Weights of a small transformer language model.
Size: 10 layers, width 448, 7 heads of 64 (1 for keys and values), MLP 3584 squared ReLU, vocabulary 8192, 44M parameters.
Training: a variant of Adam for these matrices, 488M tokens, 7444 steps.
Each number is 200 + 30 x the weight over its row's rms, rounded and kept within 0 to 999. Layers, rows and columns count from 0. The size before them is the row's rms in percent of the matrix's.

# down: layer 7 MLP down (transposed), 3584x448, rms 0.0577, rows 2302-2354, columns 128-191
# up: layer 7 MLP up, 3584x448, rms 0.063, rows 2303-2354, columns 128-191
down2302,094,186,231,202,146,206,218,214,195,202,244,179,213,238,260,214,171,216,152,218,198,200,195,198,155,210,174,165,213,227,181,181,175,182,177,214,216,207,202,246,177,158,191,216,199,237,240,204,235,140,185,117,238,275,202,191,186,231,235,231,296,228,175,263,203
up2303,097,224,254,221,209,246,229,227,271,217,216,210,201,228,235,182,186,208,194,206,224,194,164,216,218,197,195,239,204,159,203,189,150,232,179,274,252,190,165,196,191,250,173,161,220,243,190,235,223,192,137,255,182,162,192,222,216,183,152,244,183,185,210,237,181
down2303,098,210,195,179,159,184,221,206,193,207,195,220,228,233,170,176,215,198,190,224,238,212,233,201,218,190,174,231,171,145,139,218,234,207,208,204,210,226,190,184,225,228,246,157,158,232,205,263,227,207,215,199,191,167,185,215,173,204,157,175,203,170,157,182,208
up2304,111,227,257,169,193,207,198,196,200,200,130,203,218,165,236,181,187,272,207,205,191,173,168,212,201,176,164,177,215,247,143,237,219,176,217,266,184,237,227,185,167,151,197,190,179,251,203,195,246,187,204,176,199,148,255,185,156,191,208,210,208,161,154,191,242
down2304,109,192,212,155,210,232,159,182,194,133,188,234,215,159,167,153,177,211,198,214,232,174,237,187,219,185,96,183,213,210,212,200,232,178,166,184,180,183,233,213,263,232,211,248,253,244,217,198,173,215,198,240,187,175,224,213,195,212,176,208,125,202,176,179,239
up2305,102,182,235,224,197,176,228,209,219,220,264,204,196,225,225,237,168,192,162,192,212,161,135,184,220,214,177,186,139,208,206,234,249,213,225,184,189,205,214,187,225,187,174,194,135,172,201,177,234,246,209,212,210,176,159,215,194,211,171,197,191,203,157,174,178
down2305,100,159,209,227,217,202,234,238,229,225,191,156,180,220,187,191,198,236,228,240,208,157,223,244,161,217,195,181,232,172,202,245,214,255,180,210,221,193,235,202,168,155,221,188,154,156,233,175,209,229,211,180,180,175,189,165,176,209,221,183,196,193,210,180,204
up2306,104,114,127,180,179,235,191,221,244,256,209,224,151,173,249,140,214,232,169,213,160,192,206,228,257,214,241,159,139,182,222,223,186,249,197,207,146,179,169,189,251,168,201,203,182,230,198,202,242,179,179,180,162,259,207,203,187,249,152,250,166,175,250,206,204
down2306,106,205,198,175,167,242,239,236,202,212,213,246,252,181,197,220,178,181,193,206,195,212,193,215,171,209,180,145,256,222,141,183,148,190,218,164,250,186,224,147,186,198,227,230,212,209,194,206,177,230,190,190,219,204,227,205,205,184,173,166,181,161,242,175,252
up2307,099,201,207,195,192,151,242,187,232,169,175,195,185,166,223,182,269,217,237,156,234,261,187,187,195,225,194,220,196,205,178,232,213,201,189,193,229,193,173,263,163,176,211,203,159,175,241,166,203,275,201,201,229,192,184,208,201,242,201,192,173,220,243,221,207
down2307,100,205,241,211,243,203,207,164,179,230,245,182,214,180,177,187,197,209,186,140,200,219,265,226,195,185,212,216,208,209,225,203,210,192,175,206,201,189,169,144,226,224,204,145,242,185,234,185,245,218,179,201,229,243,214,202,258,158,222,220,171,249,188,217,228
up2308,118,200,248,219,208,179,238,210,137,172,203,254,207,196,194,227,229,172,230,136,199,278,210,183,206,259,182,212,221,197,180,232,184,197,232,181,181,141,217,231,277,207,157,199,181,207,275,221,232,232,199,187,274,169,204,177,214,212,187,196,204,218,177,223,215
down2308,114,213,210,114,221,200,114,187,198,199,236,228,208,169,202,156,152,270,192,198,177,144,227,231,186,171,185,263,188,215,202,208,158,223,214,217,206,210,236,165,168,221,203,131,219,213,210,189,215,182,161,164,144,283,210,201,149,180,126,200,160,212,187,203,151
up2309,103,221,185,140,181,199,229,238,214,190,197,237,128,248,193,168,219,189,198,206,189,213,186,240,245,214,167,195,178,235,213,201,199,178,193,216,158,216,137,168,219,237,166,295,220,173,227,261,227,165,195,167,176,223,218,207,186,229,163,209,149,206,175,172,159
down2309,102,246,204,166,191,181,162,218,220,211,225,239,230,181,219,230,171,246,210,172,206,291,195,218,175,162,221,157,126,160,176,175,186,192,203,177,224,241,219,167,171,255,137,181,214,266,211,215,200,220,272,209,218,182,162,215,170,216,207,143,177,189,169,257,241
up2310,093,153,219,199,213,206,213,197,223,216,192,216,187,256,217,223,207,206,206,210,239,172,156,211,230,243,234,207,212,241,204,193,222,198,235,168,215,191,189,210,200,204,153,258,190,216,261,218,238,212,180,225,197,210,210,195,222,187,152,213,207,167,171,253,165
down2310,091,229,243,183,212,178,230,190,179,239,198,172,204,203,204,183,191,221,186,172,155,214,206,206,192,225,191,252,179,132,237,198,150,213,208,164,220,184,213,167,197,175,217,150,215,214,245,262,175,204,222,202,178,206,185,236,160,197,166,189,221,204,211,184,221
up2311,093,157,187,203,197,215,258,180,194,222,142,150,197,184,254,189,242,232,164,242,212,224,189,221,208,236,231,199,203,200,185,201,216,221,200,205,224,219,160,149,209,251,213,292,191,238,199,177,249,170,215,229,204,240,217,167,215,217,205,201,158,160,122,191,158
down2311,093,218,194,179,256,222,229,221,204,213,223,243,178,207,240,161,169,197,184,183,220,164,178,178,201,191,190,208,165,263,200,220,155,281,214,203,199,212,260,209,169,157,214,196,227,154,215,199,188,186,190,223,203,220,203,155,213,226,191,250,215,185,224,220,237
up2312,105,223,241,233,201,244,209,195,260,193,212,184,221,229,147,214,178,175,209,247,198,153,209,203,232,199,219,185,145,199,207,200,263,209,193,262,191,252,197,190,156,189,242,201,145,195,156,201,242,159,201,190,251,175,218,202,172,246,217,213,211,213,177,193,153
down2312,105,240,203,175,204,177,146,209,184,173,205,210,187,227,174,187,188,167,238,233,216,179,207,206,167,184,179,206,162,195,204,182,225,215,146,241,147,201,200,201,185,157,196,176,196,211,216,165,227,229,209,192,147,280,232,205,159,205,168,182,174,178,222,249,162
up2313,088,219,232,155,220,173,197,226,177,225,207,244,185,148,200,245,211,205,207,146,212,194,167,239,180,293,185,177,182,211,161,189,203,219,236,173,199,177,227,179,189,234,210,176,211,178,200,163,240,186,202,202,239,226,197,161,231,221,200,187,185,222,188,263,180
down2313,091,202,250,134,232,163,191,180,213,199,172,234,195,258,156,205,210,186,209,199,168,174,144,169,178,227,240,189,223,192,217,213,193,249,186,253,220,171,222,139,227,225,207,196,187,262,231,163,191,197,199,167,231,177,161,188,165,227,240,204,197,210,240,192,228
up2314,103,190,232,231,156,222,215,188,216,198,198,224,172,187,194,201,242,170,194,169,179,197,191,169,211,209,227,193,203,228,261,196,226,242,244,208,195,220,181,211,204,180,156,207,186,176,192,146,219,217,146,181,216,167,208,218,190,184,162,219,216,235,176,202,200
down2314,102,159,147,138,206,153,146,195,189,203,147,203,163,214,192,167,220,179,233,207,195,166,217,196,237,199,192,241,238,161,205,236,269,240,181,182,138,190,241,197,180,181,198,188,161,240,209,234,227,184,191,187,223,219,210,236,205,205,161,168,199,226,201,228,195
up2315,114,202,229,214,161,142,252,220,222,195,171,182,217,167,207,207,184,240,218,161,196,184,198,239,260,236,225,188,213,213,220,152,187,223,161,203,230,218,201,198,192,200,185,195,204,168,179,159,243,163,159,185,173,221,203,214,197,260,205,181,183,188,218,227,185
down2315,113,166,261,187,253,214,178,149,178,208,233,240,176,183,229,215,194,215,221,235,187,248,190,220,156,217,239,199,239,191,228,162,240,194,181,176,199,215,254,170,282,206,185,183,226,198,201,146,191,187,222,227,222,168,221,204,158,178,219,209,204,164,249,172,237
up2316,099,176,233,205,245,193,186,197,194,179,223,167,181,237,218,193,237,229,171,241,180,156,165,268,260,227,171,239,208,198,185,215,186,213,229,232,207,127,183,180,252,218,231,235,184,227,251,190,266,175,190,161,183,187,235,208,160,193,147,178,235,201,164,220,199
down2316,096,180,160,244,213,230,193,219,164,226,199,168,229,205,215,184,156,269,180,149,159,203,143,169,184,262,241,227,194,200,166,203,177,153,215,231,154,191,196,195,150,198,177,150,191,194,202,216,245,233,227,238,250,225,168,186,222,191,198,183,186,256,217,241,231
up2317,089,173,195,193,219,173,267,215,202,195,167,187,159,147,179,165,171,185,177,209,223,216,129,255,220,213,236,222,188,176,184,201,194,267,239,276,161,206,202,194,248,186,130,194,219,214,198,214,192,222,206,181,228,177,228,157,223,190,196,171,194,201,204,205,143
down2317,091,204,167,206,218,176,157,220,216,203,138,186,237,210,190,148,164,167,254,182,184,203,264,190,215,270,197,198,242,160,165,140,205,178,176,183,202,206,176,150,205,244,211,194,188,119,261,201,172,223,150,191,171,206,192,221,218,243,205,197,214,211,165,221,213
up2318,107,182,205,165,200,157,220,236,212,172,203,204,180,163,199,199,234,209,212,185,236,196,227,206,170,185,230,215,207,240,207,225,254,223,216,214,214,252,216,150,187,179,230,203,218,185,271,120,206,173,143,239,226,192,215,191,234,264,221,176,204,185,241,196,177
down2318,106,207,252,235,204,208,153,209,193,237,192,207,203,221,184,243,183,153,219,188,233,171,239,183,212,210,181,186,167,216,214,206,210,166,213,190,176,203,252,145,133,195,237,173,203,187,205,182,218,207,154,231,203,191,227,168,240,211,175,169,169,241,196,209,210
up2319,094,154,140,231,190,181,191,204,191,218,236,208,163,216,199,206,260,208,216,160,204,183,183,179,230,190,247,161,191,157,221,194,257,189,219,209,247,225,218,206,193,193,194,204,160,168,189,139,229,199,155,190,214,199,180,211,183,192,189,169,177,234,170,195,204
down2319,095,225,224,219,236,207,179,230,172,176,195,193,142,227,259,197,217,154,217,216,211,165,231,237,180,214,201,199,185,152,253,215,177,237,189,146,168,223,215,192,219,211,245,177,230,177,207,187,244,261,197,221,182,205,199,205,174,220,180,251,219,208,205,228,224
up2320,092,205,210,204,207,161,198,240,181,223,217,251,203,184,257,222,214,161,204,179,221,216,201,236,213,188,228,185,185,169,219,172,239,192,151,169,166,241,175,222,156,180,191,219,184,216,226,161,180,176,118,203,218,226,215,238,184,170,177,189,170,261,221,163,209
down2320,095,214,200,198,242,209,207,176,210,219,213,147,181,163,231,173,156,240,188,200,221,181,178,193,172,241,178,184,195,222,187,208,178,188,225,203,198,212,183,111,226,187,227,166,174,209,250,225,201,187,174,199,188,231,208,168,199,226,187,197,177,202,192,199,216
up2321,099,168,203,154,196,194,178,229,190,207,202,210,249,201,206,195,230,190,199,179,206,151,122,199,196,199,201,164,231,163,162,180,211,166,177,135,189,227,157,210,212,219,194,203,253,185,183,179,205,191,138,212,186,173,205,126,203,221,210,226,219,255,127,243,168
down2321,102,212,167,215,143,196,181,187,222,192,209,224,227,215,205,198,169,198,184,204,176,214,219,211,208,256,215,196,186,74,201,170,177,183,209,191,170,200,214,226,252,239,204,213,188,206,233,177,200,225,185,185,211,208,158,158,195,188,193,230,197,185,204,210,218
up2322,110,190,161,153,228,194,271,210,212,155,186,172,170,154,170,205,180,236,154,220,248,278,125,242,226,236,167,169,203,172,167,150,233,203,194,245,201,180,191,173,191,211,190,170,227,200,174,167,201,199,258,214,194,198,201,223,188,210,198,181,193,180,179,213,219
down2322,110,194,255,222,203,206,175,237,217,174,141,159,158,214,170,214,179,213,214,254,240,184,262,190,272,124,191,192,191,230,179,173,145,178,174,207,165,263,246,166,235,244,222,189,214,182,244,188,147,176,238,163,203,216,232,201,173,183,171,187,216,153,188,261,193
up2323,106,236,205,172,222,235,254,240,157,193,172,115,183,215,186,173,200,252,187,161,257,216,174,215,195,246,164,202,217,215,135,215,229,172,231,232,240,177,169,193,235,230,181,241,191,231,227,188,264,155,193,180,210,188,265,203,185,217,203,209,199,227,176,197,206
down2323,107,251,196,215,173,213,219,197,209,264,269,174,204,178,145,190,198,232,213,218,230,166,192,212,216,259,231,216,215,160,184,219,224,162,172,229,150,190,173,197,201,168,160,186,227,242,207,200,205,252,198,191,203,214,222,123,186,190,220,149,227,245,239,207,182
up2324,096,166,199,175,254,168,197,237,177,212,174,185,182,194,214,202,243,217,190,241,251,217,209,264,225,208,181,203,194,195,166,211,266,189,230,199,193,140,133,226,210,209,194,258,174,221,214,216,305,262,217,214,270,205,225,196,221,197,179,201,209,207,209,202,218
down2324,099,146,198,237,144,185,212,188,161,179,195,219,162,214,179,211,257,181,197,227,201,172,191,214,185,214,188,256,199,207,179,191,224,210,203,229,172,95,220,177,193,157,262,184,169,184,239,172,168,220,208,139,273,209,140,186,173,172,207,156,177,163,235,155,189
up2325,094,172,246,203,170,261,228,224,185,198,176,194,193,174,213,173,248,233,184,137,212,216,207,169,198,224,194,225,179,170,206,166,259,227,137,189,199,198,187,221,155,206,192,199,145,230,165,189,226,176,155,185,244,186,211,194,222,200,223,157,175,194,172,162,181
down2325,093,195,213,161,179,187,178,187,194,179,209,230,234,178,144,190,232,255,218,220,200,207,230,191,183,191,169,180,191,165,211,243,234,206,135,246,178,180,182,217,208,143,158,205,196,177,247,232,178,202,242,209,258,204,210,207,216,165,282,254,200,178,183,209,169
up2326,110,170,179,187,157,171,228,202,229,202,189,229,185,209,192,191,278,178,215,190,203,231,191,186,228,246,251,215,230,209,191,200,202,190,237,268,217,206,196,199,207,245,184,251,229,187,253,207,210,220,188,187,205,247,190,195,198,218,170,196,266,216,172,149,197
down2326,112,172,202,173,152,208,220,154,228,159,174,165,179,226,264,240,241,214,184,209,192,188,193,177,216,238,222,217,214,187,208,193,237,216,256,181,197,265,200,168,191,188,164,159,164,169,221,201,185,174,197,210,216,199,199,150,215,225,217,182,203,247,196,200,203
up2327,107,223,252,170,186,187,197,144,220,172,230,233,172,239,270,188,197,189,131,213,201,131,166,150,200,219,211,184,202,192,202,216,178,240,194,196,248,168,182,213,205,219,209,175,185,212,271,203,204,147,229,212,156,183,232,209,243,189,167,173,222,194,187,221,217
down2327,108,223,257,192,200,245,197,252,215,251,163,208,210,169,199,170,145,166,212,196,203,244,207,128,250,155,164,181,194,285,228,224,201,178,239,187,116,218,218,163,234,211,229,239,166,217,238,253,197,206,195,215,218,222,251,126,214,177,154,192,132,193,265,197,183
up2328,109,227,203,174,196,170,212,235,285,160,229,146,174,210,208,192,210,225,195,200,202,200,189,172,249,249,216,191,257,254,234,150,186,182,269,215,274,173,205,232,160,181,178,181,166,221,231,174,196,191,196,228,194,174,188,191,197,187,235,124,248,188,164,185,199
down2328,108,182,137,199,228,187,233,200,157,196,157,207,171,197,177,232,172,200,153,243,215,187,197,231,153,176,173,245,243,211,147,203,154,239,196,199,161,214,251,227,239,242,193,207,223,209,207,192,182,210,259,196,219,200,195,200,191,192,225,192,148,206,165,227,174
up2329,112,177,209,171,204,175,193,177,240,205,251,137,184,201,212,247,190,184,167,174,262,222,183,198,258,252,232,195,166,203,162,175,215,224,202,218,188,158,200,235,127,215,193,194,214,180,230,198,217,198,147,192,128,223,160,182,203,200,164,184,218,196,217,189,190
down2329,118,192,224,202,229,189,212,135,159,167,219,208,186,181,180,173,175,179,184,231,228,174,178,220,183,182,167,189,179,194,154,208,197,206,160,201,216,149,243,219,199,208,254,164,273,168,190,134,206,128,219,204,183,197,178,230,169,192,206,237,216,176,212,164,184
up2330,087,179,238,213,166,155,187,249,180,209,173,192,221,233,158,205,234,192,207,202,246,223,202,195,249,178,185,269,171,214,142,193,238,157,223,222,175,200,188,213,231,156,199,169,197,238,216,228,257,159,251,166,247,200,222,189,225,202,158,226,200,186,189,220,247
down2330,091,217,246,263,208,210,159,219,201,204,205,228,168,291,182,203,257,195,155,167,249,163,184,251,177,177,179,185,216,197,170,170,240,200,228,241,186,192,150,186,150,163,220,182,161,217,217,244,230,189,196,150,250,179,187,223,201,161,138,235,154,170,196,219,175
up2331,101,173,244,204,231,192,207,196,236,222,217,214,164,250,181,192,216,172,201,176,229,178,192,202,221,188,216,217,215,217,186,180,167,214,255,231,293,220,213,197,247,175,223,211,188,226,195,194,252,150,187,183,170,206,254,179,191,208,204,169,290,189,188,242,198
down2331,100,191,192,167,232,228,185,164,209,196,149,216,236,170,179,163,224,252,189,211,207,175,208,117,208,201,253,199,216,212,216,243,163,163,141,194,197,247,183,154,160,201,205,137,152,185,257,162,201,158,149,202,163,232,193,222,197,209,193,228,225,190,162,146,228
up2332,103,201,230,217,209,184,208,212,170,173,189,205,220,183,221,203,284,218,206,200,258,222,238,198,204,197,182,187,244,261,220,200,188,227,185,182,220,170,163,221,150,195,163,212,178,203,192,194,210,201,242,205,240,198,202,235,194,207,193,175,168,221,218,238,199
down2332,104,222,183,184,221,245,188,179,228,191,158,160,150,178,126,210,242,158,175,214,195,193,150,197,242,211,194,223,246,168,250,209,210,179,224,186,252,214,190,189,191,145,221,167,183,233,199,208,208,196,205,250,253,179,201,199,223,150,187,237,204,203,189,164,248
up2333,089,220,212,220,182,185,225,208,173,176,152,196,148,196,186,229,191,188,189,225,210,262,200,189,197,218,222,189,149,214,252,182,193,211,181,192,201,202,207,171,253,170,162,198,225,179,169,148,213,249,207,191,184,233,206,177,223,212,181,214,268,134,258,213,113
down2333,091,231,200,188,145,230,154,204,212,214,194,195,213,245,223,215,208,146,172,193,185,222,211,124,178,171,206,157,233,162,170,206,242,189,205,215,143,194,204,199,198,223,159,169,194,195,210,197,176,209,210,200,190,177,204,201,171,185,160,200,182,179,248,185,251
up2334,107,163,192,219,175,214,213,178,222,185,183,196,234,156,174,143,203,210,169,190,185,175,191,271,223,219,144,182,214,270,168,174,201,189,151,230,167,186,154,196,211,236,198,172,224,207,176,192,196,189,201,170,229,180,222,233,154,213,175,238,191,147,190,229,209
down2334,107,207,175,225,197,222,220,257,211,208,159,174,267,182,190,175,183,167,174,220,221,249,159,248,183,200,167,194,251,145,193,219,194,228,171,200,164,184,233,203,155,196,196,209,194,139,186,207,223,210,142,180,217,227,228,273,184,203,157,199,230,211,122,196,241
up2335,097,195,251,218,229,157,186,212,235,208,216,137,268,158,212,201,211,180,172,205,175,192,198,208,200,205,228,201,171,243,150,173,195,191,217,194,170,222,138,178,171,198,133,206,197,204,189,216,231,165,201,235,203,236,226,182,202,234,185,247,212,202,170,178,220
down2335,096,204,217,223,203,172,182,178,238,209,199,238,157,240,123,195,171,230,181,116,289,203,199,232,236,171,183,236,220,157,189,207,196,120,203,187,220,201,210,247,226,247,253,211,132,180,226,193,225,166,270,232,178,165,186,210,190,161,159,197,204,194,218,225,147
up2336,106,212,160,146,153,188,188,244,209,160,136,206,173,196,189,200,213,267,207,167,182,254,202,163,241,214,235,232,186,239,145,182,244,151,199,233,219,146,224,230,197,192,196,214,199,195,229,182,183,191,232,175,173,235,244,205,212,196,178,201,183,184,205,201,179
down2336,105,155,188,229,243,174,184,184,188,155,187,192,208,145,209,179,183,226,175,208,218,200,203,215,216,251,188,198,201,241,259,218,159,217,193,217,236,187,175,157,207,171,182,201,226,174,229,158,188,174,219,222,161,191,232,248,228,216,271,214,177,216,187,128,230
up2337,117,207,264,203,165,162,240,195,201,244,206,165,261,235,182,235,241,209,178,172,130,172,205,229,296,260,181,220,122,222,238,202,210,227,192,199,185,174,141,213,164,219,180,178,213,194,185,168,222,178,184,179,249,175,209,214,240,181,172,205,204,216,202,187,180
down2337,115,217,159,237,154,224,234,230,207,206,217,260,153,208,212,174,164,214,175,219,187,198,207,182,156,191,247,171,229,203,176,184,218,166,208,216,220,222,187,225,133,175,166,229,188,241,177,224,186,150,185,217,197,167,267,178,259,184,192,144,155,217,187,210,188
up2338,098,213,187,131,245,120,235,191,206,152,190,216,197,141,184,212,247,220,183,218,228,237,185,189,245,221,208,213,231,232,192,198,163,173,194,278,217,183,217,243,195,238,187,207,184,195,186,143,190,209,187,191,169,178,183,204,235,260,203,190,280,228,194,186,181
down2338,098,230,224,181,195,241,167,234,252,230,211,212,140,193,259,244,201,236,190,151,198,162,205,231,201,231,176,202,207,198,225,172,242,265,225,232,209,206,193,179,220,185,131,200,184,181,198,175,224,249,202,210,190,223,207,193,181,213,145,234,221,179,207,223,199
up2339,101,195,245,183,250,246,231,213,234,213,178,222,230,249,224,187,277,225,170,213,216,215,212,275,233,192,172,269,183,207,188,232,205,172,201,231,224,231,164,183,242,189,172,177,184,238,244,180,218,223,222,176,221,205,206,196,155,246,215,193,196,191,203,206,178
down2339,103,231,180,163,232,137,213,187,217,174,150,201,186,180,195,261,205,214,216,211,124,134,201,146,241,175,203,146,231,210,231,165,179,199,210,217,273,141,171,204,202,143,192,152,227,185,235,230,162,167,259,174,203,187,212,226,182,189,220,190,221,184,197,161,184
up2340,092,219,201,175,212,221,177,221,224,188,236,166,204,168,162,163,166,233,209,228,264,253,172,232,154,236,226,248,196,202,132,214,184,184,176,181,216,188,140,209,157,211,172,196,205,213,165,160,233,182,209,200,221,194,233,214,199,207,171,240,176,182,153,192,194
down2340,096,244,207,189,188,198,159,189,259,212,214,210,230,180,222,175,226,206,251,201,231,246,210,247,229,222,185,149,193,164,178,200,208,193,198,196,198,209,170,166,155,142,224,195,232,197,164,210,234,217,222,210,203,280,190,258,175,144,184,135,115,214,231,205,189
up2341,087,190,186,169,161,204,171,208,203,156,182,203,223,200,153,188,199,206,152,184,198,186,226,173,243,202,280,162,190,157,190,210,250,205,178,225,140,196,174,257,170,224,176,253,273,219,199,189,202,262,252,219,198,181,189,138,206,224,252,235,148,169,231,247,175
down2341,087,204,183,185,210,215,245,172,224,185,194,155,165,184,202,214,160,194,157,184,247,186,193,187,211,234,197,230,202,190,226,233,212,215,183,187,253,219,196,219,170,222,196,167,150,203,156,240,161,177,219,220,225,143,215,198,192,240,208,182,184,152,162,187,195
up2342,105,223,201,187,186,221,193,205,254,192,168,171,190,252,186,206,236,182,180,228,236,134,175,121,244,202,229,164,227,167,194,177,199,191,159,214,212,219,181,191,202,178,144,251,235,191,196,215,188,144,214,195,188,160,214,186,213,214,187,170,218,220,205,255,192
down2342,107,187,223,193,225,226,189,228,192,263,196,275,179,208,235,194,252,191,218,200,166,198,190,175,227,187,200,210,224,210,221,147,225,236,272,154,185,229,134,178,237,150,202,194,166,185,195,152,209,158,218,224,160,231,212,250,215,211,202,200,186,204,200,187,250
up2343,102,206,185,188,157,213,185,190,187,239,210,186,201,251,177,238,206,227,154,196,210,115,182,245,227,205,216,207,232,192,226,204,249,139,191,171,198,201,198,220,208,216,243,219,144,183,222,189,244,136,181,193,220,170,182,219,252,201,180,161,175,214,127,222,233
down2343,104,185,126,241,177,227,289,187,187,217,186,217,204,191,251,224,203,196,122,192,197,234,168,209,275,173,177,173,139,212,180,178,206,194,235,205,166,177,177,235,234,201,213,195,139,156,177,215,184,223,238,226,242,207,246,213,159,202,229,191,196,210,195,216,185
up2344,108,203,222,238,211,202,151,189,177,144,142,129,202,161,161,161,219,158,224,201,208,216,199,224,262,196,214,197,184,179,245,230,197,235,201,187,235,155,167,160,209,230,166,216,147,151,176,199,197,210,213,206,248,202,200,167,218,236,153,192,206,227,224,154,170
down2344,106,188,183,199,243,202,209,218,241,198,180,209,186,179,249,186,148,211,194,214,197,141,202,189,195,195,176,226,183,208,201,208,234,257,192,211,194,205,180,195,250,241,189,176,216,189,192,210,175,215,219,243,144,222,196,193,219,139,191,177,164,206,184,240,131
up2345,096,188,160,204,180,162,208,187,178,255,176,146,178,219,197,229,278,148,212,182,213,220,174,201,194,237,200,214,155,198,188,226,233,169,220,208,165,175,180,212,244,209,163,160,145,200,182,193,201,261,194,191,220,189,185,205,213,234,140,161,232,196,228,198,228
down2345,098,214,230,225,217,156,208,132,198,148,186,207,231,182,186,174,188,209,219,157,241,199,265,170,192,185,213,157,204,202,202,191,250,180,192,242,210,192,196,144,192,223,149,168,251,144,180,191,178,200,196,240,170,175,177,189,188,192,258,213,199,206,197,139,174
up2346,109,209,186,175,193,226,290,215,233,218,190,219,151,192,151,219,233,184,197,202,218,208,159,227,219,207,148,171,214,186,235,206,251,247,216,196,188,168,137,189,228,208,205,205,191,192,187,203,197,197,157,208,157,190,191,201,165,235,188,155,191,196,189,251,252
down2346,109,260,162,207,202,191,226,225,190,172,169,186,220,174,184,213,194,215,228,240,220,200,155,222,245,214,171,219,228,166,171,175,224,181,201,176,270,156,227,187,217,169,257,238,147,174,260,157,207,152,193,220,216,227,180,211,199,205,241,240,232,186,172,205,168
up2347,107,177,199,158,213,241,261,224,178,206,170,177,236,174,216,162,224,240,160,243,237,221,195,167,210,197,120,164,206,174,160,195,237,231,165,167,146,199,137,166,185,232,154,200,143,236,254,180,234,248,204,210,263,199,234,187,198,243,154,192,171,233,197,258,152
down2347,108,166,165,190,195,182,217,188,115,165,205,256,203,230,187,208,242,225,163,229,185,201,221,193,215,170,221,163,218,125,182,201,209,183,200,165,187,198,170,196,200,249,213,172,191,228,264,205,152,192,226,196,214,221,223,200,229,193,193,149,210,147,220,199,211
up2348,106,176,193,197,221,200,226,221,191,179,230,220,155,156,204,230,194,191,165,169,206,225,190,218,236,257,228,197,205,211,157,221,260,155,165,256,165,173,208,213,162,251,206,223,218,203,207,139,177,237,203,196,222,229,201,179,218,178,180,167,181,206,175,175,195
down2348,102,241,227,183,208,238,198,229,247,198,221,239,204,211,181,178,168,141,185,218,210,183,132,197,245,223,201,194,190,239,175,210,234,236,172,218,253,200,213,167,207,187,174,181,177,225,192,247,190,207,232,170,192,191,203,213,164,214,249,256,185,211,197,240,230
up2349,104,224,245,171,204,197,214,250,178,128,175,219,197,175,242,240,200,215,146,219,218,203,189,268,220,177,205,243,204,187,219,174,268,143,248,190,248,179,150,167,177,184,178,164,199,170,181,137,195,196,178,217,219,181,171,170,230,209,122,153,291,218,209,141,206
down2349,106,182,183,206,190,155,249,214,207,146,209,225,203,260,150,196,249,175,181,180,168,173,186,179,190,192,181,224,219,124,177,188,188,207,230,174,251,189,215,232,194,168,200,222,180,209,214,183,217,189,256,211,230,107,191,253,168,255,177,190,217,208,156,142,195
up2350,103,221,196,201,207,195,197,215,182,230,232,164,251,216,152,196,257,196,183,241,250,185,191,229,230,229,199,191,193,174,203,141,162,166,233,237,185,177,205,223,190,177,168,192,217,160,223,159,201,212,180,238,182,171,244,170,167,241,195,235,208,176,145,148,207
down2350,102,202,190,139,227,183,224,152,209,220,199,231,239,224,220,172,242,240,188,169,146,189,147,195,220,220,219,176,186,181,173,225,188,184,198,164,244,199,239,234,218,212,203,181,168,210,191,205,190,236,183,186,206,240,233,187,221,195,163,196,246,186,227,187,207
up2351,123,180,250,179,202,220,255,225,224,235,204,218,174,196,187,210,286,208,194,145,196,216,168,213,242,211,234,213,142,233,216,192,203,224,211,188,230,219,141,216,227,246,163,216,174,183,178,187,203,179,161,239,209,144,154,212,229,242,211,141,263,163,201,236,196
down2351,115,219,235,179,161,215,231,200,246,202,215,195,182,213,202,197,156,224,221,189,222,213,214,184,171,187,230,175,202,210,171,149,140,206,251,214,187,173,224,243,238,214,155,205,180,197,209,199,210,200,220,201,164,231,170,197,198,228,257,189,228,201,195,224,174
up2352,103,207,221,221,131,225,222,224,229,195,232,237,166,182,212,188,252,211,180,237,289,214,164,192,238,214,248,206,174,185,133,244,247,206,236,261,160,152,192,244,187,212,158,216,237,203,264,168,187,192,216,170,214,170,255,225,189,233,206,210,179,178,218,185,192
down2352,106,195,226,194,239,208,200,212,213,153,225,215,223,177,180,231,257,209,186,241,178,179,218,184,161,217,207,221,198,231,141,147,172,235,223,152,232,210,196,187,215,232,197,216,172,145,202,208,192,202,192,204,223,215,234,205,167,185,194,235,234,230,176,231,163
up2353,097,192,146,172,181,200,196,268,218,184,239,178,201,174,182,208,213,213,214,209,225,193,172,279,189,167,184,264,205,202,247,212,256,179,211,252,233,205,214,216,256,287,176,174,199,170,217,179,212,163,157,215,236,174,283,150,155,219,212,172,194,207,174,180,200
down2353,098,215,226,243,149,193,163,175,226,199,189,241,190,185,169,137,245,205,201,152,200,254,145,220,196,165,160,268,189,230,190,231,205,204,164,218,141,171,210,194,252,252,245,207,254,179,175,236,216,207,193,203,180,221,254,185,148,213,243,157,179,194,165,178,198
up2354,104,119,172,156,211,196,163,227,230,175,172,163,196,187,234,181,218,203,210,183,237,198,201,195,250,193,234,182,175,188,207,165,221,243,206,190,192,207,172,204,171,224,207,203,207,201,177,178,212,179,162,227,198,145,188,173,184,211,197,194,179,161,211,191,176
down2354,103,229,186,198,226,205,170,158,206,210,160,191,196,231,241,185,257,175,165,214,213,234,163,198,242,198,115,235,149,218,233,192,214,152,206,252,190,160,175,187,214,194,165,232,181,171,193,251,202,184,211,182,219,185,233,206,199,240,234,212,171,192,219,245,184